config.yaml
n_layer: 11
d_model: 64
n_head: 1
n_kv_head: 1
head_dim: 64
d_mlp: 192
vocab_size: 8192
activation: "swiglu"
norm: "layernorm"
norm_place: "pre"
norm_eps: 1e-05
positions: "rope"
rope_base: 10000.0
rope_fraction: 1.0
qk_norm: false
attn_scale: 0.125
bias: "none"
tie_embeddings: false
parallel_block: false
extras: ["capped logits"]
init: "orth"
init_std_qkv: 0.0471
init_std_o: 0.01
init_std_up: 0.0471
init_std_down: 0.0058
init_out_by_depth: true
optimizer: "adamw"
lr: 0.00278
beta1: 0.95
beta2: 0.95
weight_decay: 0.13
lr_head: 0.00925
grad_clip: 0.5
warmup_steps: 543
schedule: "wsd"
decay_fraction: 0.843
decay_shape: "pow"
final_lr_fraction: 0.0
batch_tokens: 16384
seq_len: 1024
doc_mask: true
train_tokens: 111100000
steps: 6782
dataset: "wikipedia_en"
Each number is 128 + 32 x the weight over its row's rms, rounded and kept within 0 to 255. Layers, rows and columns count from 0. Numbers have three digits each. The size before them is the row's rms in percent of the matrix's.

# gate: layer 8 MLP gate, 192x64, rms 0.104, rows 89-155, columns 0-63
# up: layer 8 MLP up, 192x64, rms 0.0849, rows 89-155, columns 0-63
# down: layer 8 MLP down (transposed), 192x64, rms 0.0832, rows 89-154, columns 0-63
gate89 101:155097141100159119146083149159146161105157089091133148151109076133125131145136164121126209104122125143114136159167146153131107169084104114151122093078152151042101124130185110166051167152113065
up89 105:119090151155171130151097061171199115099130173149127125117118045099141129107122095121152159181115134154097166106181092094114115090165152097115158130101177110089135106132181127178089155139092094
down89 098:145099090110119171121242058133110116122114133096122168099145134147132109144131110105122144195169117110157083169209163136143098085160085091085111110147146134076124143151140167125123151107140110
gate90 103:144158155090101137143082195105099128164177157149170100147068141119163169136159133182144079130099107136097184098065141183109065113138111148150155105119123169170116079127148103090148163154147133
up90 090:161136118061126140154104105119097181145156164139114164138070139111145189155106148133103094079101149104125120146127099173102122117167165155205077114152097221135101093099123102164093171121125134
down90 095:088153103149142182145135088145113159135046135147154122137110159109156094101136137126114170102153078140110084106163157144061172159077117158073194118152150145125148196151058121094127103132121126
gate91 095:123148138110148120127081153171075118105201146009156148105135113134138153122150146157116135088092166121111200134158099117097112153146045126103110182151177111131140168140117157137122110122139110
up91 098:151103149138102080134126132116174123086133085113188116141087167167150134093135141128156082088146129164097130096134059148146122188123084115080134122076123051123141213150167120151104147146109085
down91 104:171113155103146118137099123111164121187090163123123108052109127140121156127151118094142153129098139129122088160145093157059162161158182118065116141139072110137073077080172150126182147081164156
gate92 105:074124104080152171128126192135078122099100069131129101178149109121085134102103105145098172167095163165134167174128100162143063099198104123154179142105120168168138094120173161110123126117145112
up92 104:163144165162125088143150122159216119119113175116109134081172175106108136131093120125152100047141088122104050136130157115123175164111134122125089102115122059094129166166088154170143130149093140
down92 114:148142165146117128114213159154159089100095092104112138113185104117095126090092112147136119131139123097072111130103161113160165142165122134193075181091101085140161076131113171111079164087129181
gate93 099:107081151135099130155121172130148086115125079097196122130139196126147140122091087133178149134091153166127175143129121122172157164160152107152147078022125111162102105108155159082129148120109079
up93 091:116191088124134166119154107151178145097144177132152079092211105101109106140119148137087143124118119127114124082114095135128137080167097108113150128175155086125179141156136125200101039149095102
down93 100:086166138097142165146195160099150141116087113069102124096176142096157138082147102126136122180121109101105096181125075148171100108197078086130184118121143110127144121114194150167102134133078127
gate94 087:136129122096134152093197139093133116172114156187108165100075147123027131170125131149143071129115207087140131176164132138103126154069152130119132141089104119139143123095178173147131115100105155
up94 099:133168103101127156143118155110053115170078099131084201140127168114093135188114149165142108078129129218087127086119097151088094096161147115130078136108119127189122174126128143158139131151129093
down94 087:125074151127141107153075071156124082115069124123127131176160115141157137136222133139116118154176161106149165114097161086128146139103168084087134157080110094068133098166125136202141155134101131
gate95 095:109095130112150155113088129102120056084105128091102178141117134099131115147108160138143136200133121093131136165166070182086124088126117124200131067133193143109181167171108160163107133155156149
up95 098:122097131102101082159172122131141102173072126193187064132166136097077154134129102183093131087098080125120160157135146095212150097164154127087129150142115130105109147159111161180098129116141153
down95 099:105115164112148146101181129130180124127082158111125055137107106162060118140053143119123108151176139121142119165108129166166119137143176090137137087123197117161119097114064083080125190109130156
gate96 092:071147129106152136123156091183058115110209128084164158116137134123117132136094101146105079149155185124150091127180163177119082109107090128157124165181181128065117143128151149120108151136165090
up96 094:115115116155119142203182093125136094107176098128116120128151116126118144144160103130208130191054184092180143133168169074126120155154100126117099148114115147128149144073059124155098152121096153
down96 096:082146163129131066142136130137145177155153141093147144135125099152140105099055122134108070120160076152150118063125141205106170076163108146123135087204124170103108117153121107181093113146158114
gate97 093:111098130118135157112059139152117079077107128088161139160094121136165129043151205146125121133132106117172160149169073192057099085147180139141166095136139118144175135132141134126151160143108127
up97 100:144140111066193116143141118106133151062128090172136116111082135136087168090129128132167155168119130203178102098134128149145131090175119204116145146109135196085106067083154118137143103134143134
down97 103:138090104128108134128096147092102143097070124113155122167136183117156078143173110074129175130103136141122209148078147158145147088132064170145214104110104152164136130127180132098142103080117106
gate98 084:115096138124104059116096123146161156086099104076088191158136070150133115146182195069122165110149149159129119096122093161147099150088127142147114184085122149116161157183178111150123112093098100
up98 100:200119162110110143077203210093148182157067150156072146153087148163097141111095113121160161126097090119162112088123085100124133185086112120130083113108124135119120112128119143130128086114154161
down98 099:138153122153141149116056194106088148175124164161177120165082169100155156055126111150159130084139117121097075179115151115118123099087102122108137137136097166177168165156092107154131078083098129
gate99 130:113122130110094189102103116150081123141112125118127162110099157078099120158125124057146099163132097111119142144167130162204152068189123061149090123098169136094180134162197171117117123160121134
up99 102:116178109131163053149134143135107154132183143141085116122203113104124087064105098185175121095122123147155150139105148124090126150150119169123165149141111141094093160110093099154042191156139126
down99 109:055166198135111146144125147137110172174109168146147121087142089090120108074066102127156064097158169126154168092145116119137138080085117175129127128128181141140131141095112107147075196143123115
gate100 109:100118107114144095151120143135102085050166062097174167157146127098131084117131177119145117112101161159137101160138132226143114101137045141117155140125179162116139104147193132132130132122078140
up100 099:142156164169082174089187158082137104125112146134093120106131120126115155170128096131088103086097117150101136141130115079131131115115186128198125122092069075207142166172116137120169093117144066
down100 108:119131145143115175141192114119165067126159123121135138090125134067115111091085122105090102102113144121098062169122147149140126147154092130229065178120091137179134143185101128175139147139122104
gate101 099:121180106075138114121224132171135097130151165128167111172144096111121173151062139129167118107069158102123117126090110140129078101106089137130176135124184094114120125115169176131156105115173069
up101 094:170126168132114153174135171088148101167072076130175203112124153089161059149127080087149132102093139117102137106117139160171214127135120128160160095135153124129063129124171105114117136148162134
down101 098:134098118130100147127075108114129083154138175115128136117114057126147132137134167055179141156144066126176141093140147153136126093130123132114164143156141109147049068207165129137195160109093126
gate102 104:114097042105107112095176133119155148120102065097102111125136137111131077146156200126173118159106134097107114131143113122140144091128081150200189132103152162136162140149179151143089045126119123
up102 096:140192150114166126137091153178105123094143206107122190155157111147095111118179088111121061048169141178149087103103098135072103104135128130135096172130092139149109117168110150109138135101159137
down102 101:183141132154181127099174144157124094166095133107076128120155104128105069152125147122128065134086171132139097122147078131133110121136124055174065110099124124181106113205077143130162155117121179
gate103 086:133070144108129138055126231139092142145059130121106122183115150115090134191141127096132156164114129124140170147091098105151130113089103178116187148130137109132124132100118121148056094170140099
up103 095:093082087069156138085150122077091109164088145177156181105148148095167157149180100117128135129144092065116159130148121117177131119112113148126119057116167093116134111135120169191133196146155100
down103 095:121132151135092103159109133118049118112098065174097053179098099103141127134126085104108154139153115110091160137106138124169167174185183118130125144119157105183065163170157164132138174108116111
gate104 093:133140105121120137123107180152137065177100088097145115144116155120160154135073123173098144116120133155195104174143136138093134166069143170146186163090045154159153117146133108115179061144150140
up104 095:142152103145190136169194103140121082124107182149143064143129143133088140117089139145099166110107091106149165127079129157037104142131117148085123151136139119222168142105105097136126153096129085
down104 093:164127052122131121157129129145134160164073067140065156136142149158095110163147168061156176103147166165115139125126126151174103117130085095133125101090153057077135127141085173122147088159165139
gate105 110:184112131113158140198081142176145115113158116091121094134117143153098102086092099118143179102069055105109176185145108177154116157128101075152130155150137118155098119139112159118130128129082050
up105 098:192083171141153146160132135123191159166120078150195075065158109105056122115151091128093122115093141149106121197133117125194143112100106133099153121074096129112108147123136146148113152164142158
down105 093:112119136137154146087138099074181106113038157135152083174139138216103152106113131138111076096090101125116120141142168133131195181063124101189175127104128159144113139127142155112125097147139119
gate106 114:072136140108202170134144186133170065149115040145104083123107135111142114118127113088193197091113138162122147126115129114132150117146109112120115207116110106152113090118113136136076188136139124
up106 114:116143156097143131117118134127141130129153175155117153197092121166120116139111126105122170083120058106112120140087142090087171158148089118116108177157045151181152085124091130073134223122131125
down106 114:105116095123129092144152150107132118138118142148139142169147090242120069161084102130120109111106114085105147128139179100116118105125173178157062145201077145118145140114142152167129114168071103
gate107 120:104100158082111141147097113151097116097113153050124135111188111151155089136104116118126113158173172166106165103151159167116101097114113135137122123142169088115198109183210152073139135128126059
up107 105:161109174107082143125119178136053085170099115129107111085151176136148111134085124072158139123185097125099152092123089162162120136100151138122105065132196102063154111149137177108124168133154161
down107 106:114093183170106135137135146120076065167104178148047176152138179146185130080201109103126135119160139120134147106124120153175146167111175131099108094126158093096122110086124112165079110115122109
gate108 123:158118128133106163160155152145138144109121106125195124087148085055096100079070163080149175131089154192093140088169161149147118200160141155117124084149159109118154112135101118129090125070124154
up108 108:148127114122185158080186140104163163137157162130177107135093137113111101077113114149041096125086150122127096153122139091121080148190078162101179170154087142147143173109121086171093128133159125
down108 105:141156139072132153109162118102138149158136108238144137124095154076117114116118119170082144119164115123191101080151182158139109118105059049088147173129106120134137158113105109144122117077128129
gate109 123:115145162097148155158101160181122114106126111145120111155086119086089129151112066121107149069055150147183127165144116108133152109118119115147081165115157135212160048152180126111110165172105142
up109 109:088130091143126176121170046172130170195162091084129150122158149127126093165115153085189142184133146110129130049136144131131144123155106124147183100113107106125144110111110124160143101081092066
down109 113:121139102127115126152139164164130133147130115176166150122129144042180111187105095074138111146075146120162077151135115104144134129168122125120106169101166150153078107103136071117034192102101126
gate110 084:185105132096169120163123134168187093104123200108152173106157108107112135163132113121156037133190066112149109156123111113157137108137161115087093163076122110132143162138107178103116109099110183
up110 094:060132116163103124084134094150065123089108077144114095135119193156123146130146097119091167139103135136078145087177163167128132126134115160215102148130133141109127114079185110161062161132091110
down110 095:116081174129105151156062074162131092124111149072139125150146140151094083126088101135139148106088167119122150103132155166130138127182123067170133123109075106173179104155162146162096193104157186
gate111 092:098108176103091147191072168122073122133178151113142132190119116104096164105068049155139184113083123118152166131146192137112112165124092162140119122170123093126175126103134138083108098134128137
up111 100:123104177119079133139139170179137114098135148140144112140142128107086179165154139097157106099159153100085151199127115126088071163117112104184100179096127115075080110086120168122123163128209096
down111 097:120056149080091159146050145104162136121157159154147134141101093154123095139146106183121154158137113108132163114104120184086121161068102192146172121158077168173104136142174066117119138141140108
gate112 086:115132110114175171137183154113132095154125162139140058109146095155155086097114058107138142095155132123122102164105106165192162141116103041112144111132148101136091130154194150083095158120183101
up112 094:150138153124112115144116118082148183109095076165221104128126124150025165159118103141143100105112081195079139161130147111092177117083180140130119128103122100136116140086131123157163094142124111
down112 095:124114166162118097124093117161119109110242118064097147164116121133128133134188152133118130138070156110149207120055105146107127151140099134130089138086080143142116101163115160141097087133172145
gate113 093:136115114116107109117075136166112166154101118048140158153108104139061119126161106096171142135132125197154137083132141135155154111191097117156154088059113105080118108177197176092145144144131150
up113 102:126104121141051087109132108083143185185122087113167081059144111135131167147145135129110120145126137125116162122197097138155161086121112125168082153151115148066137120132139181093089177148177082
down113 102:108122094169104081113163120078118121135082094130158158106111148179188120102142133154151096081155133096119151188103121098127143084143127159172089184113177154154166146105062120145083152153136052
gate114 095:126110181112196115155139143109192099098122179097116125091095121155121122086159123090120107062100127136140110096175161158080108121172067118098092111110153194173146145180161086113134119158166137
up114 098:129155102146088140149120158102090088185142084149141104131190103081084143121162109067116172083153186158091078163156149100118137122112171133189149140096140182114083133136116086128124113131117197
down114 095:136135163195106129144122149111088167144149165126170104156137139145169114105046147137087140098049138111068139110115105104137139110157089203146139115099135129102105086200126112165135126171167086
gate115 089:109136212133138155125166133129137159126154127144107139127132057119087087120117146118135152106137123135065086102135075148135099157127133101091084135157166112134150162214139196133075102054080130
up115 096:136173115092159094097154094149242138103152098141160099119152120149147156119119121155086147115133103126162142187166069087119168140106131147082130163141124139141140180103183045141113148160114127
down115 097:161080109070108169170127105116130166130096088141185128102123114096115123075114141172120171179144171150099094116102181147086066078113184131174106172151143123116110126123136127189126065124123159
gate116 143:131097060127138173134125149126116168133148076140153107078146119116118067131141142117161144115099111156100184121209121172167146148144104074146168105086159115096130091142202126097113134060177104
up116 103:135143145110168155061122130158130104172203139167153088094101117156089147120142168067115179102125099075137151197100126082134133119162107105124141133105129187196101155091104093141099133143084115
down116 102:093186143087154127116192135176132072113152109133188072093137092119158111088142179125134106125148139049143145097131142128083154116088179120145142099157149156127183097050132155120157114107111110
gate117 095:122106103083149091152163163114140112103086117071132145092132097162092095115118143133156087111084160247105146137148127135112088134123124137174088097094095117169174133174192122093145128141177122
up117 093:120140098129107152148077119185156142066154136187141083139115072071133142175128117093110173146135123129088148160150156133123150172171132086125107206165121148111097090137125126202117111149071170
down117 103:181151077090097106148121144118153116099134138121145102144097124075149126120132161128102128101051167168080106170108117132111076140157115169195087164138111136179131107209162111102102194144091143
gate118 093:142115119101191127110181097148193098123085143087132082107160136145108143150135140167092077173127113108162137119158160113099136126144125064139087169134178103116153130204112156139057088090178125
up118 099:150119110140174106125148134139200088084062179144147095111079088181075150130135125126080072126136086137138112091148132117096139120100113102127110165111157100129141121206160141153104088097168195
down118 102:178159149074102107170072134091124119162137104184159106134180107203150099078107175086127147123113100165175149120113144135156120140132135066144066143153109123157082101124097074099115126173100126
gate119 089:082155066140145069171061172170066184149109112134139155082104073123123123151112150132154097156108152117072114090120128108152150162099120137104137115113163083181171126140137112101174101134139187
up119 103:126107172131108158146095162134150064066107144131175141088101102133159098165144048138125166129119102178193183147083081138120063161148157148115113127128179128090106128158123129099105187124142119
down119 098:118120108126105083189124129133096179139121174120127145086148072093136110144102181177198137146078075127116167181112101114146112128116120140119123144070093149092174089192128121196119079123133105
gate120 103:155110155099154124085099136162132109144116130147126095091123120093162094072138226068149136149123116129165145122126086191154168100093110116163138173163182177128104064183094137126130089102106134
up120 098:109088045093142098190120134079184145112164145073079141170178141114123135133171141160147144151130138111088154133082074136097155106172079143102151152140081186135135177159118132115173112130117120
down120 097:122057136116148152153157150144167128172126081131059159135157134101120066122162147143191162065139103150164147046140074171133128106124099118118139129132133149162137149147158156069085131096109081
gate121 094:132098103065127136157105158086134093166113154123100166152101189124138155150195157137152144132108135165105049113125053112165109094078136124176102155102182091162135115110131132136175110140190106
up121 097:170095136128123166116126117147107133095107140113164106089152100078139136187166185174062142108154196142124123109147153117158059062114097162135109077105163159099086122138073132134102133152171094
down121 096:150174150149108122129107160115132098099134157192081095125111191016128106132154139067132106112111068135122155141137124122153105149132155139126172155087173155148124187071084090098153135140122109
gate122 114:138129056101101156177112154110115054125114084093137142072158147096129178126164149091153139143110146132120170112092151167188137112078131145195160098125138107111162097137108171099186071134151103
up122 099:101164140130177144114147090173144124187189147168158123160131085147120122092124157073112164086136172100171104174102093072147114156164130181097086154119108123096061123108136117132052149128114132
down122 101:058169101146168127137138146116089071178098117146157074124126141128164099111142166059154177131142149133086137129149146177154172161148150123110112159093131101090066116103094087172105145170113068
gate123 083:057153132101227146126123120122086134191119090101137091112098155146141118087110127143125144125152117074121098135099168111150206179103080082120154145144197164160125129145134154106112128105147169
up123 095:163117163198127141079167117118131076100147060143173142158086081164114117110112095130132141050131120100138096150114069171143146190109092109099079161120143176162129163108134152151083108136119152
down123 098:153124106129138122130136110185156123109119107145106140114101142227099083156165142126101105147127095169141134141210117107118137124096089119148115093144110101039109206148109092162157079159119173
gate124 095:119151129113128134133141131186084188150117076102093118161138141067105095080123150132185148097103152121106124084087195161124077135145118138186099046184178144159116136111161132159109131122130162
up124 106:135151128159133149128188106074153091099141182124235107115124122099152139053120096104082114070152146091130133152071166162115105129147150108140095095119112110190137149116135135079146144145162167
down124 106:094201115105151194112167103059145123139145072085149170084109136138116066114113096154102089121173144131155035120133156137092130108135154142128133118102192127148126151109158129108193114138132141
gate125 107:194122179071095098133114100149145181143098074110094083151112132144118130104076181158179088168108142135115098135109128121094089121121176112161097110118117148170157106192194150082115120159119091
up125 101:077105115172147139119130135139058091160098116099109163132137071125191101160179119120134165115180169119194127062141172112130116128131112104107165122167164148093105120187120098115138105083191099
down125 095:152139097119072174152094103154143121173132199132102129109107101131099154110115113142174059105065087165120178189146107132119087096095125157162105151148098096181158157122148100106113191152168126
gate126 069:120098095145150160136130129141102109111165137154192081093081088167210081144175138093089147125135143065083094125106148164196109162100151104137086111156109104097128110159152101088123139099168090
up126 095:151162170114128081057116114176081210172087098128056166115156153113103159167133120178180107206127112146168119101110125129108118097128152112091141082115139111114130119114122129099123112097075134
down126 088:117118106082106199127131143186149116149115149065190097121141053132119106101109098102118091089088176160137123160157130166091112092106135155155110161085191116150168141116184099101158156169127141
gate127 082:089132126129139182130154158141192104145128068118137135170139077131071125099103153094193129123133175146150133130147120199075121163092158170169152067116128064113099080104150152092110128155154142
up127 091:101096169109153146104130147143161115170178103120108117106132081129098118123121130146152117131222157086147083155099142149099133177085158101119175052137136158110129058100153147092107108116201166
down127 093:149122180069149118092121155137126088146165131131085135104083105173113138146148114174083130170170142119169063089091117139125149100118188114148100152078126170147137180129106148051127103087191135
gate128 105:178155065073154100128162148115132124146149144144164120094091114115097146118065149128118071084097225180102089175119157145147163123145130147196135127155160083119150114115100121145140109151099174
up128 104:135101119157143123131137141115132134110101141150175160187117087079109096139121107181129123132090119152105160096121214064082123108162178127157091080111121093134151061151092110179131074128128195
down128 107:115129108125162098111166057087151091147092150180108156153139115097118130105101196179089134057142122183136086134118159107150130110109149103084131163159183135072125150123126112139109151152065192
gate129 101:107154114078143149130104108109064118133112127145155192110089131120113117167102071100111143122104106201163123094135111115147170187097130163163116172084088055154146105158163209142104137107145140
up129 112:146085127116214157198151155126157125138144133149132133189143194109136094077109118062137199093159075112095152140146103120134148117100140109106134077116094074110110112098134138137138102092074143
down129 102:130125138178175125088131095139123143093081114125076137169109191146101125157123162086096083099119151124125121139116126126147175131056115153142186115114076086128063106106171159151153168099183190
gate130 093:164098166074127153157160189098126091158110072127106120185185158107123120113140078101211125123060135167098114202124092163123131172143134086185115114096102146158123130132159121121130110130122122
up130 090:087150118108196161124122102156166068110172140130157105092106130132114062166070131124067164092155149089173138153161110136115150116101096192138149094141087170155144133131088177137110163081124087
down130 100:147126070150112115165138200076124103156137124128141119110138159124135121157090141093115159134141115141142152150140059142158128148162149112206126120092100081196080085120179149059139128058105100
gate131 092:146082099071177132152129191098126123037148158086114102119135126158141128151203174146105118129099130126118158122172102134133115137132092122150113098122147116073164067150114082092180119165187106
up131 104:140103169111149101142109155129143110169156111217090098134138077118071160104130081140149130084127096162168102145161104106127124181072174072159134106136141147176088101144171160126121131151156198
down131 097:117107101077071146147172166153114148153136150155122148109206157049075120165079075136137130102140151134157112166145112076140145123122089101135124217073126104113110098162100143163114123142109155
gate132 096:146135160130132172108082132129188101096161139178141176139098110144166148023081169062121111114093094109146108085145171154193154088121125125119137168148139147148177119129115134127104088120096092
up132 101:150139060096144104112099123150120151152174079192152162083096075106146114117106149096129165178156132125160085158193126105130111183098198114116103129106138148158134101113111102144131089079168187
down132 103:109172172103139159121188087112104176078102110073093079110114068160138074148160136080131125159135149130129142082096167119085161130144168120154155086170114149090113111133109198178155092149128130
gate133 094:063132159120117129133104139193121100162104147117083149108104097112139111106129133130094160078158133147208139192187113112128105159159127069085109096084190112133098164159181179136107153140097124
up133 090:095149150130160107070125113140098101140142185086115158115081114117158130154162082137122115087133132181153179157129122098056088182151099127136162136088155127162074196164146107124050138109114157
down133 091:159090138094133104122147127055159159167127117140167104114107167133128094159094131140117124190111099136123111108148107104083143093165085164152075130124109123153120108202176098111125243097125098
gate134 094:084134070079139120114151106165138148097174089160139108143173161105101125148108160179178114136087170123135059169156122165121184127141158117152161136101160103129138114113189146077072154124105063
up134 095:142080110123181137098163159163169072231143119132126138126106140135091135133162146093097118133123166066137154086082058141123091133102159098153150111090069156127127168149174086135094133141139119
down134 099:096137094112131133092124099161141082097158176082139073120093106095124174141083129092170157100131136090112154226199144108093142147132096140164137129112147127090133093098121102178191157165111149
gate135 124:053084137134141204170142128121117109169119130148125152140152114109141069098102115055207162103094144136117131151139142101121140162127105146205135101104165099151137052144110150115128073121156109
up135 107:107186125144113097133160131109146080152134119134104131139105118111089164120166130170151072155099111199133133141047116135124123172150058073087111139119162124161112197093125130136148170055111091
down135 107:112108122182159145107164107116163089121103154118178131089126169201118135133076190154110100105172080193135085075137103142120142072119076091131094148126172151139183135129174137124114082114129105
gate136 089:153083174080074107142127133137107165042078159115132133183117126130122172117118077146110096124126160128096213141119145135115086141131170152151083124113139141163124118113158125094167102181080065
up136 107:102171138178094100144147137192121080168174127111128085119085088089123082145142143147133128089087102106149097097146121104149175133128077170096130163110167089121099125135147103181087108157178209
down136 100:138155145192110145152126135187147111134147098104118122121156111161125109100135071113141105150095167159148174117089102132150058107181129121113092142095074111112107041150100157117117230118143152
gate137 092:094146113140125107177112133160128091100123116078200146102130061101077133175130099119137098127126135147149092160193129087099170125111122148171084152108185049130150148156168129135079142104167085
up137 104:124157151086162110144110117124211126105105099129066132149156198122178125142107102135130123060120098134082168068118110186130117129145109105080135127152094173149179118179086143135176109109093164
down137 108:091129143072153080144079123162123105112089112091137126143129106201140095164106078160078135112134084124126172100114128132148174165152132159186089130126142091170172130189142132077156138087191096
gate138 094:114127127166103195111119183123122113097171118148106148123157061121128064042106106099110114100134121124094141102123155101165124124157117137111102079115193155094163114175088181123105090198138131
up138 090:130151151140120103056155139038169138128129138186075139121102181140115130155082156163148148181143138122107073146142080086132098109147176096145138091107143158127111139074134121108116110193189117
down138 095:137156115146132063154113097148119127122076095112173110143129160124121179164172118148110069158072098117142119171093171138114147100110164175157088175087041118142147093115118136117204153134094113
gate139 091:139155089070163100148116161135119104167132109081161107123154176148113105171098107140105170041147152139141119159126163091042116160135101157146119159095114138161123097161086098134169073121161182
up139 093:143117126129119119180081161156144165147122098156056143177142168113135222138109091128138103098120101176090139114176115121146092115129139142097116159164094196139102054135110085131104104175142162
down139 092:128124030183102108083134136114129116094143165131122141139171149151146100115188104087130117134080147043164143158144141145118096091104165142129053134167156114189168143090144154123111158112157134
gate140 097:104120101130195182165132076110105135088137145087164148100124155097146116098082145159146183176084166221097088121140110175126112103116139123156115117085120172157141085145080169115166148156116121
up140 088:155158180118089079140108160157171097148094152149052128176152107097064172142093095116096063125168097130103168129144123113115171149150095150105122129108151095149153172164155157092086093089134163
down140 098:101092155154107168109097148156095101085112098140114150138159178120035143137102087156125139053110088168127118146134149109099150168130145120140105112125127101167239147177171145132133106162120145
gate141 110:127144172037178122153087124117122164084083132148125136146117144136087179137170144129174173132142187109095131112136116172125119138094097080111086160137137099170190066098148177102138078121129109
up141 101:121139141115134131116148123074138131149124152123102160165173118092139091078060073148115124088147097118085077061151127131162178135126188117124143065110139108139125210145184180126147146080148113
down141 097:070157139177165109107117129156123136172074110127148141139157119124189104108153095165115088154155134191137155111106130129159163178167101099096127089057111117174147120149112142030107119107128078
gate142 110:116112125091175119145080172122107132097149062128061086160103134144102142130106191122134129091067138206129113175170082105112148135139118158140136187108148158176142131176136172100118089080110123
up142 102:122080110117124101164102137087140127139148117142112085138085096139095190166139070123123119153087066208130090149159098066102144152174164152165101136088161138146125140179182107151102099078116150
down142 101:130087142153130123122067122108089140124080148149124130113125079255101144194119073122157092151115127159132180115103140130136141119082160165139097135106152098148082146129188133087112163153141132
gate143 086:171115119078161176111189137164084104133132153123136074132131083071079178137133122165083104120078125108189113101165153157095127144111133137134128101144112136143126103096164180124139151067211153
up143 087:116144095132135081074122174146066092116150104113095107132125165179153075152105107124148160166140121136158120151081102092137157163139178063093144181136090176162119080154118091118148175098135065
down143 084:133159040145118133070125128129156100082135066115126158193145181162113060147153169102107101153102107102139134201157088065124119153190170122123132121149140119101122163130089119105138122130116151
gate144 112:180069103132124120129134198089147155142120086147105093102113138110087091109112086127173116139083133149084125140151063209188182136143140103162088064111134141118168117170117161109131119145170126
up144 103:119214172093135124100115125100114157161102097137145183097104169100095102147102172137148127101141132159128141107162113113096123063096128196138101161156058115215103126123132140139081118104114176
down144 101:127161139075168093118114168098130083131107117129179105137144140116199075138186083081161152163151120102167151071146159079116195160128106108059138089154115125145117100162138129138101152075135145
gate145 092:126124104125147208154140138195162152174165111102072126118121112126138112116060112139180103167083157162126113109111078135136151145132065085113137149105188108137141165149156145078060094119118085
up145 106:177162145135142118165183108178134141177109109099071116204125108105147169114052138131127148121126131148153068137068096134083129174140095078067122161091135156137116164164127110122148176114104125
down145 106:189089124136136148172116127199136114135106126118059154139144120120152144185112169175120083113093072136188075097156151149066124125149106187133102152092153142119079099122127074115117175098135141
gate146 069:066164123173200106139115155139153117163128176158140135079176129101114093094084138080127140064124126159131125106119138046091127132103106123069078144129132117146151137140118078168100167158175089
up146 084:145097130124128075077112136016137155114108225110080108156134134137120144163127098128121127065122175116063120134139118129114113129129141166153118137113157139101122089175163178110118157158183110
down146 080:154161120150108187150178114153158102116136068143089093179120173145136157067184103135044091140094127157153102113091155124114091119092121144092118151143127168111163170148167141134125074067102131
gate147 091:140100127093167183088124130134125132181097123089144162149132179074102152174129148099162172126114174070092156131159134165152121086107127169166156124102112088059119093093153118160047149126155154
up147 101:106103103158086170157086076097134103096144115120190197109106132130193110143091131117148120110155096122087168127148176148106091058138144113153126144131101094137157147180050103138147153157177161
down147 103:063095147229095140137135098150173177130137092152142119169113147124115139130160132128091148121106126152095068080175166110112107076111197173136136115144164126093088119111117127155089091180153125
gate148 114:080091069147171184122165137160099075114134166149115151088124125079098071104114136142145137158124135142140183129098173171170116110125140105155108166122074092140130131181103120167065185153084102
up148 097:108167159111177110110139156203064114131127135123121082093139142054122154123096141179155124128140155083099153159092111128183116102109120186154180131165094140161119153167112102119124105199095179
down148 100:123094090067077218078150136151119105164120130142108138133184135131110137129124124145208137164105120143136089153093138177103107090144147066076094175086121125173167129141110096126094119139160167
gate149 097:055143128114110146148177135100165132088116131093076135195170112085117166157146117184152120112131143165103090140171149110089098173153116112127133083045135146078127145126140188139098154135187126
up149 104:101134117153120121195079112117139175105119132111171095154115107115113023133188056096129113137138131159107124162127119122173176125173142063088130101075128151143159165165161096118107140162133151
down149 095:145128094167087134153179137130119148108208055134114102132094141185098114124083118129158120101158130176203177107157127170140126142102081107110122109119134142128104135135150161103053134050096139
gate150 105:132128133103131064145110114148127173067096077121135095141160178099137128125165079140096098190097153181087155120147126110143081145140162151143126090115093100107194154171131171096133078161145062
up150 106:080117093127192084114181059128177105148140134110180148083124085131130147140152125103092091106125142110179118108177151121094156138146098198095161108138161108157135117137182119120125202066131127
down150 111:104152082186149166146147101091149106115092131112193163089114122163179096093138084108100174088175148110087106113124139140116104159128131195087169097161138168047141087136175137151126145096137124
gate151 093:097068115119169164090118125131159147084149145192162069116125158108069135045112188089155142121121143132084163182123123114174128108145157129127117072149134181147147084108103128125126102084134176
up151 092:147172171150085129130131134117137126161080121124120118153122103111156147131119070102076071125141108125125122206191134073089165113163159104160109168155171153138096090147173138068164117084072092
down151 090:127074166155106129115092134083158124113114210138121089142080120147168165168105134110122131112101109184105077118123151124107136154070177131126067093119169150116122196124119153196152117071170125
gate152 103:125144118106119116116144178114088145102162153116140123124109116138132132130152126167103054146053171176115114142135122192100130148076118122131050144102177175207185104145097130093119075156160138
up152 104:125088123127086090078177123105145115104096176135054169169137089146130056143142118144164098185093153144149110073136119162145143146135174120158097104080125156156188158110124102165136125164172172
down152 102:090113157133169122115139151130121165127119156158163073136155130179186171119108133092126149124169143089121146082055129116186148116098147109149149106119117118099137074101164162068055050106136161
gate153 089:129172162065132110146098108138126159056180116131130110101198131088143176102151107170162132143168186139126093070122119132091156137111161141069128166129104077167150101147107150151072160114090145
up153 104:121113170136099177160098118136119121079112155155118099157139125096171153058145172085146163117154101082071150084179087114180130155143198076143106116115120157053130099125113142117133139146071138
down153 102:087141136133132175103132199108124127097122151099068122166124106178090116134089082084166102149154141199155163163086076124138136148161073101093151185117173131161096119128125170074114125087124141
gate154 096:141092109095148131191135136176089094175094169112154177127152103119056088117165100039153115115134113194124181118141129119073168136106153138131190084114165110118137118098114117117138169115121151
up154 097:152092104144222151062049145141130159091099121147131054132137135138155103156116173144132121174070156052144111136167117162107140147155113141129113125120109091103088138143175143104180103125125131
down154 093:113154228085206118120085068144118157137096142167168130126145091099114119122160162143104161077108104165103136096117083119101119110170057146127108163109127100096116148136156124182170140157150115
gate155 094:126112097116189143088113132093115128108088167113108177149164099124132118126142107176153109128083090190144121140182119182159131123181110058179081145113135148115198155114175156104083129086115085
up155 091:107114147119117124205119148118201093112141127173160043111110135112077119108081106122119112081121113132104136169151092105120217219111107147108155135114145089163116132154115155156163124107117119